config.yaml
d_model: 192
n_head: 3
activation: "tanh_gelu"
norm_place: "pre"
positions: "learned"
bias: "all"
parallel_block: false
init_std_qkv: 0.0509
init_std_up: 0.0509
optimizer: "soap_variant"
lr_mult_o: 1.11
grad_clip: 0.5
warmup_steps: 200
steps: 4210
dataset: "wikipedia_en"
Each number is 128 + 32 x the weight over its row's rms, rounded and kept within 0 to 255. Layers, rows and columns count from 0. Numbers have three digits each. The size before them is the row's rms in percent of the matrix's.

# down: layer 4 MLP down (transposed), 768x192, rms 0.284, rows 33-68, columns 0-191
# up: layer 4 MLP up, 768x192, rms 0.303, rows 34-69, columns 0-191
down33 103:162121163122081152112197141123173116118139111132120140104166119107145148112139123091122109112170150155129124128104149172098153050168165162137057101183120137169123159090156132129109130116120135164043084153040079127114129152120109110096096121107119117128117133083151119101079114163152121133154051132134091095137147140167135105204131115106151113115164140106142164202139153105135116115129140101158125162079162084094142158147097100124054155083174136146187195176095093138130178135154137127110062113154131087098136121128184122197105038142116132147189132102144124127128148115135235118
up34 092:145117099116090096115188127192135135138155119152138133161066143115163125102108135145082105228132093124100071141132122090093120071162128091095115167110146142139168178113142125156135148148165136124143170178108142129174047111142139158113173127193167118096121093119127167199124071166170136092126163165087105150118117142074106121131164119160122124132141189094184129085174087114086111152112106155155160145136176103117082096104066109132142155213118099130144110130196096163127056118112087148142090150163078133084146098112124127177135154150079149121114150079142170109113134194165075142
down34 091:166092144077074136137099164109097109137156117149139104132125115130114138144123084129080132103130105138188120050142149155167098098124127137086138161128117171145118128154109203112142122164142125155079167131125129138111108087112126106152105183166102035113119098089094147093134143058113072151131147047137120090165172134167168202155095123146143146135145148152178147113113168159083147255098154152131161084138100127172109116194163114099103117103115142126124118151131104154160119109134180092135151189040116081179129089160126124157077111090118150151156118122164099164171161086115089156
up35 088:174152091123107118145076126054121142065076120110186193177127082177149190100150182144150048125151132180168108147124083158101136158156133077099146129090125163083123082130141093165134090156148124108175153107109101147151134109147135087128142167209109150149123118130089163136119087084127106067148140141116114114131108165175093109107195100147082088166141135114138121141138136158134193123117131150106129122086176132105123165090115023123141111136100146116077119129210104189138081146093112125144103127122178094134097197069093150131152128109158101171135128138126179103164099147157122116
down35 099:120119169138144111100127192117120051134145152135157112130123149111154125098094128154120113097189084157139125213155136144198113103107129132089165127128129128092122099104162128084130137139139151108106165110146113154087140072187135043120157166100086133100088101097070131116152200087137095141113154098069134102142108047101142171149188129138171182078131061123150177180122142104101129101145129116077093125117080127112103122123140134109153064126136124199193166145086081173124119158096164188123115080149150107176158160120107120102104135137118126082178157156126140092161192159093099165
up36 099:149110171135143135088136119115090175128118130040137122143143102136156211093124116157188057120090083130143185152116124168121210147131109143094071031138064167122130148114153122157138179120145070144161159091137159117151119139105088155104138126143129081093133121179129170135079101086117141071120129162103136134143115183085116098068164092113124129159115134151178134187195164134133153043166188152195127091127152130122132138159130127082092164100172167138085107121160102102147193143100149145113074113097161094121136188133123153126152129125098160174132108125160125142141103148136131084
down36 092:139134137122076093202132121133124128106154097165137116123130143157171195116139099183099109162141074143091101142119181158188083119085155118140180136083135138086121155163121080194097139167112159035066169145133079174125116091095128143194081213109054125142128188147112100111160122146112133146122093095134127131040162125149152143139161143144131152117121142123129175152146148122112156154162137125167124101122110125157160110146107165091213135113136165156098178092085156086151128164128137094107102134178076117115203094148125142153145134107136121129150150142095113055118118129074198125
up37 093:119147138136076126121153105142083132117129170195109217138098126116120150136067093105101102138113132123154142138122063070112178115122084191177094117129150121107168118113072119114142113084162123123122107136137115156168170117156141151134122185134139068096142167133093047084134143091149071134158074159089145211144153110098124088140194089114101055139150097111153112134179065105091105152121152153130104148089093122140112142067118130158075137130088153141149143103130086171095160132183167142151156113130071091116159066107125104164136096121124198169151165132113106165106139145168087199
down37 112:118093069123168113071125237122133124096097160079097123090117131125117138159172140097090140137073084157090116177126173063145109143191138079086074093113188126148201107123146132080154141104129150137160116120119066110157099136111121144116114104166107198050084082134120127126121089166135068158096150133164116141057162122146141148111106137155146105125156117101104118165102174140175100110058090173139105078121167076145096140181116170137097128097141118093115119141172129111124096128129154078129145151136128149102146064158137130151139090103101087099103091102144059148079122066123157140
up38 105:134149128132108066148102155158166169120132139192166143117154151185074173127105168076096141151134157164109080128148091138110099183110109184129168141103124094101148095087160135109191178144091089146149152155134095175105087091135139153108133089137100098083086170082179140150080136083047081066192153188021152145158134127182137097086122081114192152087172134134146145111141166159101144123135093140119149138112107127139070137151124107120108143143167176166172135113097144122132167171109111131112118078144119159113085142114101130124173131100090083108105138160133089135177161104102183158
down38 103:189133129208105111131107113091089166052061138117131120108126075133072149121116124126127096136146135159164196078133121105169151177170141131106127116150157182096079119073163139163121157155105117207174101135083185181121156169187124067073097124124080125088133127126186195108109169154111148094105117081101160101111164161148151109121126134160099159144161096151112145085145075085170159126065114158090149160134107145135158090133120137067170160169131136102170170095118093112093132122168098105110108128156099141108134115146118116108147064148125126193148100111135199122149162081109167114
up39 093:133152081124147172074142125169103184117132131173070072035104125152150069145085131084183120140136070140163126129114164052114171183178166132101102105115119142159116120106159178113137144119118161153156104081092171046136148149124147127131129110116181126135134123087154168114174139056149115122115124080116154143108166078169158113144116118152085155165156107129177160109141125118126143150139141128151104112147188132155060193154076096102121152125106093151125115096123154130112127185109170131121099103095174092078123099098163171159119142079157091136058129105156113184095140084083127202
down39 103:148131064083097186141073111158143148099159144135157170107115148128107013120115135086153172137133097144152083170139136113135130121083143154141149109100172163051160159115131080177090186090152098123129169132157137183136138072139105123110088111111152134128174130111113075106119131134092096111128192117141159125093120083163092047138117141112111172133156098102107127144144154107118119118104137144128170116123183182194112139119122186159082076095143106125216124128105176099086135130165165154134109069053139158126162139153135136142119095088169114102201052138132130144138171150106142169
up40 090:180160122110092095130166145120191084066137110125141174077105132145130161106157086095157162136105065095111138146122219092165147095117117119118151143147171167155142143130112104058138152169126118185152155138083141094111097145191120193114105079093166091069112170114175160164164135086103104144089163125117144175166131142167175103110168106133123127136080127107169089053067049166073130146158076085120123128154163122132102137198103124106112171125133140124161090127071049103161115128168107142144118157134147152185152128160095103182140153075106098155159133124154143128130114132117138140
down40 101:110080089174067137039104135062150083081061098111144119091171147094117066153160159147112098107104198115134111062156118124122115110147157108147119197055120129151076139123063156167148180125088143105153104156113062139162089096151113154105120094144136198128122118102102143136094114140090080168121123133135160138144150201127157103165138090115162152104100134141116188151110107142096117188140103122132102121157089173146127124093136090099189082119169158147058171130149105106092142108098095174136138089093150165108144083100178135130083124107115172090149169147116150130095148153101102095
up41 097:161145139124123110117145131094100125133206116087148149132113109184058188149187123098163123075122124029092145119137103097111066119110179117117150125099108128107187174092122151119097062141138142107132110108129135126193103133114091143070135124149136078160128151181111163170093146142196137116158111097086121069126098107151161152178182094099145072112097179132179122114129064150121111119125159119170103144105170131079145152113050127080139131095104121181214155134139081132161110169142085133123101112170082126174148089116148090059106134124132147196107149152124121125161116132173132119
down41 102:137159130161157154114090127163123179179082120155134131119116139078188095137158074142127134128151123173201117150154153140145093174143097095134123118132133170149125091153102124190150130132102135149129128130135121104126177188125129075133114141136144186158127040115085143085164095074113114169078094128091098116067135080138156122170099169137118104115136123133110111163152150148059098092108096082108179147105108151141150153125165160054126078159139096077072099183051152114113167149125183124145149155099082149162105108143063080104152105086060114105163172145118178162142059118115077123
up42 106:137072105101177186086167069155107087094140113137132196095115151122103175122095129109071104164146153103134123102047126138102104129108087127161125115154094116161119109106144140139119120073196120181135117118118128133131130021141126198121155169123104079120084133140171097109092098190115183094131104117124129121156157141142102116130109107129155118152090187114116153083093138101137097139126136175086144132131106067092124120129139096126213130181145155142118138091092191119143146171157056142144180146146071128148146149094169178184080126166141077059101094129130140121144159096165135062
down42 105:171136130128105110092146093162148193128100107111101180078134166133130095098145123169095113106132080162100124187158123098125123092165100095107126110180075130169072173119128137130142118155090168124140083135149087170179156126161161111163086170079072108165099148127115177131118149188187078124102141104149142145170099164161133112214163078116086140210115106134171180156138095092159107128141170158147121180147124126121108130171137147162120151152162123152151138130109151113160125139100133148109123135116109110144164180143194126053102082137211230128170084126145142110088121096108163091
up43 091:096103117118095115163180132093253098116112111135103133161101101165119130147070126117150044138131160148192152162114158140084133131132124107101134107113143147080112131110138104151148150098156120114115136122169152133108096097160154102181102188099194167120129185159066154127134089116155174170101116138153141110152054110095201133090139151140090101141130137089174117115156133159167098131071116154144155151170190122094178138130123105144097158166075138116095061128147059082155141110138104107094123127092055126119181168144036127130163140161101101139088146099116124140127152114176081117
down43 094:179107144143064063141056064117153157145137119156081088128155156123120094105131103138082129121147119178109118157131193086115154145134121079171157207118089131119151111123135157088071127141109194115162131099130074164110132112078177177088115114110098079145107168161154142123123067124149144164150142164146118129143107103172102163179031126096140126102098102117146158114111110139139132140137097107027119092174119146128161088190136118182107153178168131121198099136093130073129140174142095151090112150112103134128118068173189096097155129150148119112108139137094104133131087101100058128
up44 105:089121151196151173084119124146127115220099091145091172125095113123114144124197101211152160110107188124144137178159075150193201124161146136103142086150115079146188098084106134154117109111157149098113103109156183113134137130146086131102203085177107157106175136134103150120071149124143132127160077121118124119141114099100148136093143069162209108116204152161134191142149108168164091105137105179156158040105148152110103146104163053132160146127114098124150129076148153083149118129118096146099087114162112120091149148146154129147133110110088108097126096122131097131152167140159154156
down44 101:179060135210106163182102153144125165107142122089109088091168126108151089081131157203089152168115120148128157075121096130123132113119135134143103166122128134099140153191159142096096135128132104169140188087163138081140127131081076123162117135075174093146143125135159063142118091207139110135058151158037093109121182134131158136177087161167093124092081124087168136136123118087118125139119085152085139097080150147149043094132122213125144143152139129084145131180154153115132117085097147084141156078148136119183109071099098113140125130125111142157136118118085126120108110152204123121
up45 096:102069083123101138100133061169230076131169152146095135135114081169157118139089111082110086154113126114132129163165168169101126120141117113103127163117121127137147128133173147070166112132059134136071085131110102152148104137136126144196199142148131113184154169110092209155059161160130114091116150109150155110101118077075127126132189115166161149114133170139101097141149050168121071109115118144174127131196109158157172104123161093092124100171158143150212185115133129166173127111134116185100092180140105111106109137132066188117111147140087103136146121112089153140131128107149137141
down45 103:056155106079146049105145134101039130129115127090067139125080159136106151083113129145135107123143139133121182131137149162138086178134130149168179096054167137197156126177131154203164126118124165143190134143137137145183119115125140139150126157132099139164131125130099081098121164199131129116110139116109109139111123116122187118113140124153079140144081097141141115116097071082172130147106135159130117188141146175124138091171120100172107122104076104161139160049192162091112137159146138164146121137103148123092040160133127119139189173106104162073186045099153142182097135114129147120
up46 101:110113164070074107100134113193111115156143099167102171163147083137102133163121177149093158107074116122128139127110098096063099133142091161108069072087147148111104120138173132142118168049134087134175185121107174135130146126143140152084139099101145123152165102127111095112121082179134124081099129108087057150144070129148085154074139143096147195131146082107180166113132142121132139126133085093163124168107069148108107160148103097132106115174128090105095179143142112104119121171151129158046107104153126154199103113103246168133108164124102120165075106123125147159138134113136088196
down46 103:107145151181144124141074090077191126113159095201171053178137122111132180169096085133137136152138126094137130112137096137149164133124115137181153205118119105156183152160089128140162125138125155138127156119163104122139059075149109126123094199143146143130105105085164192183125117072086161127138129061135112130113159211157111171142119154208148148155179173108063048080134156126088167140146136142060165135176110146171139100118125126106110145078121130120130143107085167140113078090138137128154125166123085128065141138135142102183123087147158119128155157117058123162110131134106114137
up47 105:114144132120059157159142175103146170096122133145072142092142120140150157197125174091104169126140147156046179111126127137100068130155078127215147123182113144098156154097137071105100077095165176129138126152144114116084130097151179082158175070117116085164147097100076182126076191181087164115142154129110149108118084103113174126143187093105162160100107098081178098115123123087129149104101198076107100144126130094109153163133107057136122159107151167133101136111145148122119116115132116149107102181215153146166184130114136111135168116140107134190118128081102152115112121097153091115
down47 106:152204166167097094110153097146054104084139142155141173149146195140139155151132153085141087116095164149129146146086158166108149088143138117138122110090191174107111137095147111108103139091123128152079134137110138140136131106137110111091144073163191132146178142098175074173141150159085180102091126190130149128133117156071071048087108120102133129129144095091134172102146134150146164128090119087087113117111113140149112136146145154191157139140128117090178060131219185137086175098104104107131115156137205131142100099116136136124156137142116055100093059103138088219114128149150139129
up48 107:156091164181090152102113149122092122126123206172132153113078183167105080072122079131193151120115115071106019152188144057163151111148091135169118122112077146117157180121160142162137119158197146123149099142185148144151157131124103148121162124123113098117142133157132182157135104094164124112211113117111148118124160161104116143161114109093068128111138104131092181105143120065174154134144148168153126073136147080132085147125089109129115113135091093116150068103132082065134122139110128161128182127101120178139161076103133151131176098147112133120175083094197090077102132175127128131
down48 103:127135096126134135094118189062127160145211102095131130100123079147098128196132134070108145127128107103103160085106082182146177109049112148148118142107111058152160046142070116180102108133149130116127166139123125142152126107080080094103167148167117157141129080095112165150170111224106110156101144119110109093119136151157204157150114090142115108093173139159106134131174192094156149128082062112076145141151141151098105093159153180129128140148180116112152187152114151151093077103176158106147131114093153131144057151129168125097118093171147136063148119135108101147139137123171142170
up49 090:109131109155106091173052124089132169159154093119118065077176070154112075077174164147175153120117159125131173112095151137089157149133076162128121105158112154119148122154108126103143140181123148137145126149059119104125146168165157135190084106129139135098107127126077128192087086119115120076115156129097118189176119106169138139102194150151087091092111109133091083095120090129113136133163148071099104171168172088160151175119149147101130169102104085096076061082123095136103122101120093126121164095147174092138108136119132122076166129095204145136143136113173039153095137098152182082
down49 102:087101151146119092144082129137119162181134129153180141134114130138087085116100118155091096181126159086141115147179113153119091204103117093113163127104112079092130190119138165063182202168178130123143131161137071157130132076147166093134132120089159142123135148127135124153179136135094142080082160191185111147098171088148145146119151111127063107086113058175192141134087164121131129059093106066161133135101129129092162118140159105183067121139112093098115158140134217113112134135163123113093107125162185138084125144108073201123092142129158119101142136117088081129160159167166124156
up50 123:134152116125095093135074085120127116183105228160196115134145147156143080144107098091161096156166137059189135083100100203120092141146122115165124121149101116143128087187119138135152096145120169125152147119131148127097131138159142140125143114111184122152165059155066107152101198092154107132082153161111096133157125119063159127147146123151130196092072173152117142130129142111094147109157073098096102054155129117133168099131123147132142195168160160177131119104154118132074112150061099073150164137124133143037077109097130125119069191187111127129123157107109137108136135174111104114
down50 095:162138050151109158118114096160081137107109131071143150174183116188154126104129121181121151123098140110137105172084172094108094134175164142124118135127129129092085196108129151185159150156131112133141140140144119131116138156111115105139149115183145095151125163117098120163168199126155108130143148091183165142102170136117131157131094093091086124150134080125164116219155170142110151118116089179191125166083147039150141153095162141223135107112125114113097144143053102096130140168083096142145119168104131109166179088154121137197174168078110094157128109149156120140184185079079153126
up51 109:137145131109083156152122123198158159120129090113107067128101125094096135089161113115116136115151197151155171166076187137113113104166158142098112157120124117161137125152092159138087151143100021084118136068111103120113163132191139181090157065199071181126130162168132143204179138129152126135147154132126144088115108118141107125127178176117161127126160161135156198147062159109154092159140104152178133146163131141101171106083094097150132120185123127125131089095122129126143136155111112110137118115129108058149079136128102198133216112132095109169139155115117048058134125096134123165
down51 119:122107138143150114173130164089068106159175148177110143113096183090131130194117089118166082161135167114117179109123154184117114107110146144116120118172102062151172132193205211140090129152108147150123086184145116159145109124158097136107100137114169117115117127128128086162204163103095097160164146116101104103101086156102161122081104113119143097134134137154181177141178119093146115160135118123107172174113099120172160110121099090141130111145123162161177166111184158053122126172146101124132154150179128107141128077111128104133199167114123192076117100187167181119174182118057118144
up52 116:191146150134121125115081073104117139103125139066170151150108126152129083124179105131154065101123177125157139082127139150084120172149076147142110100100125072096085133120140184138157101086081176072082146140178136177132124135140145174111116103149188047125133173135075069176113164126165127129127132161131103102100145134126137099126142079167151128076163126140165129130118091171102140077130094103082175106133204111092118138148125100166147249157125161093120132098146184097085130146143111140083154158173188103128117174101088146161101081189114096084138150131112124151102089092131129112
down52 093:096167144115080063109108126160175126191152168075139064111228121172111109108151106086131074184086107091106130124146102111081152133048107109081139154110118086132094033142159173130185075159117180092125128079134127119113146118061107139104145102118191132094130111161115127160134120122131104131162125127129196155086121148173150161171184169079127156073109097166108132089093134104110120112169151085141115096105116113156101142095158106177131127136143055097134134103083154072115083150119122164195136113103104115141137126090137105110137178162144104096144076134102140094118140136167117113
up53 099:108166125132119140127153168123121102083091103090123144105084129145118126154181126148122099135093116143111110087166127128254125157104097133115108085130132138148096119103167160090107122050174136125116092056107177183057109089054096136135115171144131112164175102141093127121107202157121157137077091143144096122203133133142191102073145076100139124083160144096118082168182187104109148152134121116101091157106160130105145119178151096146168145118196141153112181146128144136109139112127133086125100092170130123168114129147157111088111124236099101172135132159140098110088113163162099108
down53 106:124121152148093090176124144113078118090118129134128155090185084132079089131087092178123100111090073118068104146167137157082186108090110140137119097153121111179131136120126088122170131095115138184081122125169164164141198180155109122137119155107117087147120110137108106147124080171150110087112088073097167110113105174150103139146178098164134112145149145158111121162114145137119146199161161146108044152109127074168179085165147096169192114114146123096178169147117084118128118125142162113073146095098138070149194058072120115058105125166169143079114100127154215130138136113131092136
up54 093:151125156173128139136105129106144107092147118163098093162133179087116192096152178138157168084154165131114137151142187066105130126156126111128135118158124114201155144133119121077078101131119121129115124121155057097139208151163089122139057126129159116145123120152127205124108134154128130138140130166135161133128174155108131114091158174090157140079128131122123123146057160115088188115167133202113120098097098064189184114143116143116100165171103107117127064125159112067181088134055124090128166112101120180072144083133113096069211111146091113143137113120116095106048100151144091124
down54 100:123135094065112101163154155124135079160159163133177072132164086109140083133134179131165134117158173105159112135156098077164055135132145150080129179025178101121122146109185115145136121123187131098133120138106165100213144146147138098097087120152148200085089121093122153087144147128139099100159186155118130148077146116176135146136143167133100112103108174137132148091116156114137142137098158172157093085095081153091085163180122091111153186154059171145151141099116117148134092169169032119142135122132143123154065111120156095145117186113101136141104153125064085133086115134089148104
up55 097:125122160164145133155131143085159239110135116090085081062148094147095149150115106179148207149110106120153113198182096105088100150156170147146095122039131133131109155156116133121193135096103113188162156108132106151111111094158165113067119094187112194113130133099168151186089080172143160115171132107084135136101099087140094121144134130085101153156129162105094128156121195126095119148136098128163161141130158107106151116122106096138121111057097108149146127161137090189111119184134087125082133104098093148111118136128171067124170138089068117168148090126123105100179089091095102151
down55 088:181100177131167187162115088119116149094128087221134085195135176136142089167171125136170138183126140114136164113157078137122150152124114109192133131149119128162161120142130099160145133124164200116071131218127089165120119163207098141124107112113153108116098143136139156097105165105104101148142124147142073096156068147150153143103129106124147110118171066142176124196111146139090131126119119071114129158195171116106077171176102091120179143123172170139139111134164108102114118149096169132167151142099057110144131115158204131112123150198124158118141130115183200176134166137103128132
up56 100:193131157097167132110162155160145167106118117097094094143119114111111083148140102088099106165162120117133154081130175040102103138100097125138153125096108144118140155168161102064142095109103109135097167072122130100080177075171100139137127117068170128132159125172067110159129121173090133188127130116102168137135103129111179162129110206127162118117093128097118128127144081094092077138185136104153141071137146107112142127125082131152185144074099155151113117079079075171167107186165178123070120087157099133171137166124090189118127138154080104143129173101184166130071174114068174099
down56 100:128110121163107177121093152131107070115113140098155155137115106145120094152099199096171138139089160148123081123084196156098086191138171119074057132127134107084096118093096116109084121131087143125177107194081105105188185116127149098133174121138059124124144166124105105133065180169083069141141097149156132100161118155150042109093086137100106155084151100075159152103066075159117109143110143145110094133150163135107116141143096124105111136145095133117108113141143106154114047121086077172203081152156136127146137123118089080104131125162135098116148120157142118031097107130114172128
up57 100:152183123128122083120093132146063160125176167194106067112078118107114119091128186069139139119062057074132145182083123171148116121077136171101134122161065143074114177125115126072154119068141122104144139143106116098042181183133121122148168123169119118075175089098182039118173100163128110114134173204150127123132122103144067150162130120115107083126148106150147129154087122127148141138127190159087115120096116147128170101103126131117108180112148117107083157112142180178132170126150049121155094135138127138110101131106137157173143145144140123126096128109128134158145129080186169124
down57 103:186108088148144135099139167133148047125103148160120122159125101129130125122124136073181114088184082142109126126150157162144142135136159140173140135119149128128164132135138199103126161074150124122104139113116141158129131130148120059078174098125128113092171112130121160030162109114099152086101151144134125175088152081111137161112073159173184181148125123112082159135155124111141130150193145136082097062217104147143164137061124145135202159097137124108129108136187124158142066123204132169221109173153117110151140100048119141110136104144127160116120127123137134101125119183144122211
up58 095:158157123138153089185092161132174151129133074146149125138130142136106128147147172077156198110088174124095134140133125129092098156115090084147200172115099136126137079185114125080131159118106089090196133113092073143133105169083161136133138153095068137150109115116079127119066098115136059151149149106061119129127144127106162117149186116117114112093172125133139174145140097112154125134137101181106190147151092139092144080096129066137160165163072060127118146122178070113153107200119127117126132127192114108093141148064146115163161121174121109067102166175121148124120139090131075226
down58 113:139147104089117108155112138159125106091114103084138124120123142136146085164177097182167107095100184094173171135137143182126081140125125111163108157090113081132171119100123128133061137155144111150083161133147090102104125154096110129154129079119142205140135139155101126136106169152176147134044078142141118116137140127121126142102144129184102113214099152130165095109159153160102163042143168180198123110106108115216093128114174073119119159081147128109120102128096167164106225124155112109150094140042170069086087142165168113142097124133164144118092114196164134129132130094157119118
up59 105:138147197163140154083127121125073117127122155123121101115040113171128170080125101113167122105072159071133100113130137109132134187101132208093126132123108127129113116148102154099118150133102114136115091127100137136116179117097142137125128154162110125126113154117163132115109070119138127203108190098087124084102110194105139161132052136145135096135084113166123185101110139179126063092110082157126226129143136124163137075113162048103124112198159163156160139147134131200100099083155148140117172112108084119118158158215150146122165115117059119104075147146151134084172139091117163167
down59 102:112154116103066156130172154130097116141145145123102097160108193148074138164153164167058124141119149156153093104151090183146126105118130060088119133169131155174090079143070070090124163115154141076068136112114116143128163177107194097155135140132143053084177147092149140134103119178128164107130155133159166169157117155091162162126073106122083125056074135121099116152111122119208142099181150074092125094191138137126098145196174180159094133091150134163070110145143160113074153128108126109122172142121157143146128155070105147129168154088157172118125099092116087145102098147127106094
up60 094:143129091112175085150094197094145090114170132136130151141134058107179110185132145152148132130113141144111194100128091133088146141126107102106151140134140082117189157088117090117202084095200170134105150194176137119113108172125133133151196155111107165145140141116081132145144113193103105099144115129164105159153157076098149166120140075096103224149115173129162083126128115124118120127149110137084170127182129119060062118144038075185094085104083185126145109110126111096109146135071122158085108066140116132164185122113141115091116114110143131160162101172111134153174123118133106144
down60 096:125183148108081112124075156148185130101176102074183069139146157137098119090139179171138166129178133109178154144104133121147137170088170177177127131086148125140093167133101149080060178057126146169161110152105060102090134166131098179117079125144133113162167126169141159137104146108139134177164142153115076149116061148137077122073163075073113148092128146125079114151126120134137157073071124136106164111118150166100165138147085143126083086140104145107179103160088097185132145131120108193081076112100141118109120153077174074154087138094135157119139130080095082161097119116113158141
up61 105:120130206142112093132126136131079172102095108139220147097067114086082129108151178148150099133211146127137155131163125084139118170161132136138066086090158125089118119120140115111121165109154140123084157143191158145157133133143113105162076136125078134179118174071108138075121099156087099152155161152131114186066099119134127160153131082098169124090123149132085092133143147174118066082137141075145174133085184079113098115098105112114187146166128156146149100178110135108079103123095169125120117178158079157130131204125142120090170113155103130151134106123170205121126139067166182095
down61 093:116050126049147100134158180128114148150131125175135112153121176148128144145114122089158135122157108105156074177157165149094097113090141142132126127151120083167110158081164134123103132090066098125132157159075159105110080159174113078135117090101124161116154138156169118159137195124087140151147152105133162124159147109103117105136083110118125127157187138158149119143056184107151165197092164142090146103172185130129166137175135090122117182149166119201123060110139117148154175115131130208135108110118180152119111168116119116185157130112034107157094166133159094168144152055059104118
up62 101:110129138068099171160160164125110080173184155146102108117084082160203143172159114106083094066140090135107094210114159126093183102103068167119112112146140144111102134068182135136152128146144111143125162122143159077127117131104134135116199164141149174143094136165133107154148100144180105080144100099125151096132157135174138111090088117098168190147105137083115144151089228125075155142163144155128093133167093111082072104160100116096083150112134165080196130139167087121128073096150140127104140138105075091140099122098173147156125066164126141132124104079110133128135105109178067111
down62 093:141151111153134063142138140140173183131087123151135132130163146067086136113145102126163130117185155185163169089146143151132091162051093154137140142153096150124146165129152176125082167092101126106114115123124113132168130097145170179128114141171133201136155164166109107147117100070101112133133129095161142160147119092133196131108081137143119097200130109114182078113095101120140114077120111103131077146037107077190130105142143138119150154178161093128033141140117127115125218120078131100105100116180137125091152103139090062095055142148163124123139162113107140183070146106101109076
up63 105:074103091173131160121151112129151167147114123143164123160127114165150153112097138124124095162126103167148106199145101130175194127154092109145146105154189167124151142087197136123156093086129105126153102120176150076104139162106080166041142189180109118142132085133111209091129129107129173141092143152116103106123142068118070149143129133112119180176163083081103120054150090168140069140138154192103104124108159196141152087177156082091090170107128111133170079129096124131124101170134142106094128136107096090187103153116136106067105154162119145152082088120184101130090152080129143161
down63 101:176126121117139138078114149112158063125137136133132128132097184154079145140140128136153081136146173144167106110053069117095153156109132087168173176193107123136115124161157149092127119080130076120141104126071135169146074120167133125114143149090164101192135061150087179122130112114112121138116099117131134140138071046056066152148101100092134128152121129037163112082184107158147133165131124135150114106167135178130097107110120135161126166173087160068132168079142112116147187120097153120218094133095123085109154141104172135129174163093115144186086093173110129155082178114105120143
up64 098:110143146124171118157128113086154119104147099101118133127104122161158156178155088104127154071165118118101138159119126185156131132129087148106109058122132194128114062142159131098110136131118059205110168118111164094115109055082103148138160125098108160133101162130094130139136129137133137122166145114166099182070103127134164052111154116121181096087153112068119084115118085127104124117116157172166165082152127125172093097076095182120128122169105156068122120079180097176095191185143147213096148130111060118083169186143173084161144095116124127170128105126145128123098115065130177093
down64 095:129056170118124178093145211122135133199099111112068161126167147188050151105094160160144153151091128095137144171057095113086140136161160115063153130145188112147108101144087138115104139104149115084162109112108091074093162142039139158153134038092162154146132064094154104082165158176136110150084085189115142192097070113128127123151095104125120124109128110144108080076114163127174126133090069137149097128123065141119106140158139102116155181152110119139112175083139126145099087152154085140180125153122130146170118105143084177120133153140126103108098120134134143148099140124123099159
up65 098:158140095114088113118128155154133118133106104073166187102162123139124120141145048171170089042144169159072134082178099127128083199162169122169083111176107160084198111149152157121183131089091069168124058132096095214180156152073151071093129158085131083097119137107137101134194111108093163163115092143156124120145129157227103145194155098086081112126066127132098149145115146139160162117109108150107130174093162143116139131172142132121129102169133100154139124124101122096132113100130166144096090116162132097110131094101118146130163123154149134132200095140140130089133126137116119138
down65 094:112124154112113170132130096129188074118111225121098084125146141104187115138103222095150102155134129069145147083160124173112116038106172166117082106113117123163123148153067076154101092144157089117101151104125210063157122126124129152155133132149094198103172108145138160099090167141141129126137102089176134121074138138103145180105111155160092130151170135099117153114148129097127128154120121122131108133135077081100104125101075051110125106101159160137143094139118103171114076161145074110097132135179146129124112163149143166115123175116112056160073137130156089140082191133144197107
up66 099:116122088181162172155049107124159114098062130150110135090139153114112184152100135118186167139192096121105149132145128114147170162089095169156173098102137163177163109102145133104142089129096102151164099055161093145153135140154090123106130127109128053142120153160115145166129149116145121134116107161149076157142141148156100141127094104089105111129076102132134176124104203113146120157118105131118095154151091068128170093157068108154102133139183095154172108132061137108057116114120094180125114150118097090174063201201149141145141125131151155154123215151149111053104121100182148090
down66 103:120129172102135098077174152077164101119123170114137192179167157125066080058119120149165138107159125099114154187105109124125140132168124121135175088093093146084133126101127136141107096144083158154146156090103123137132118133145025134181153122122128112155059138068143061119120152211142125091150104093128132134109110121161109201141134089175146104133136102147157128185056117117065150092131101090076155105092134120137184143155147069137087146112129148130194113141126028149181184126168128129128146114117103113138180135117144088120127095120082170148101156094167141121136167147082129096
up67 098:097156161098095143138118167161121149047097119125169150134148113113181143155164138124121107175166159098059147192118172105137134131141119110092108096149088133127165202153103040130118134105130141147152095113129150201148120099074099129134118103117145112130089136122167130119117097158109111108136084132120120160111151118102108123035117126156157191158121115174112067087138136086145147117125137128201157117155123130187103084185180186164083158044122105140120087102138119114066095078084153080105078109124100122077170119089137167096131061126134149096150152140209140101149168136139146156
down67 102:129169148121172094153126086164145125173164148085162118141151111116183139088098094113101110115107075122127135103115107142111198159094128164135109150130144068094090136123062108143154142139128062140092185123132081112154138081136130152142121160135109084115103133130044129151198092141121177099142149121120099145096141105184109134115169167127117139119103129025068164139103099128134143192129114141108083175111165108129129190143077072112138136187160144103108169185137099091186152119145166098118127159090086092065172144125161099110152168157110216192080123120119158128104103139132166083
up68 096:153151145166102129111182146119172084196157192110129184093131185149104170140117119166123130123086124087133104128085123121130140139119163124174123139115060160139122122132049116110123170145208122160139128138113108144085120090092132134091142101130120130137134158140090121096150106147115193152031123198119119126162107147115160122072097152154137184136119155078112161087153164111129128146102095133152164110143111132133202086074155123190141180071139159138094108165096087058115123123104165117141146087036090105113128129110165147156084105173107118074142143072201072136121118125099096118
down68 099:116093146156094110168127136128133159163136099146107099160155079109178187164089121096157067137089075104095144131155122183116091148066102158120134126106185113110193099112149131098104108187170152099122109118100060097077145136108103053133104155199120127057162158142137124085112107151175134139111062231128129132091166165102152115148101147097142104186129113102150068146119140154115093123156147169127121122132096196159130152157156100143115104072143078136149076152133147098156132113103166169140103154124153107146127124144108098082074198129108094120106126183115129073153067091153172148
up69 097:115149125130154103127161139132147132105110133078129156153153043056110116215191155064112115157157097110095133142151102160087145103134194137155101134149145144163126157149118111096117149162119124134119120123154145100097087101160197145062129087134151157139172147094099169108121133135097042059098135072095104103065066087095137112080141122123126129109106148131157149120126117155136095090153098156125163148170102065124134151138138172108086147172140188055119148211059131124117159120133151150098126086126095104126102176121138158090092170078138087159126165079080087144119168093094120109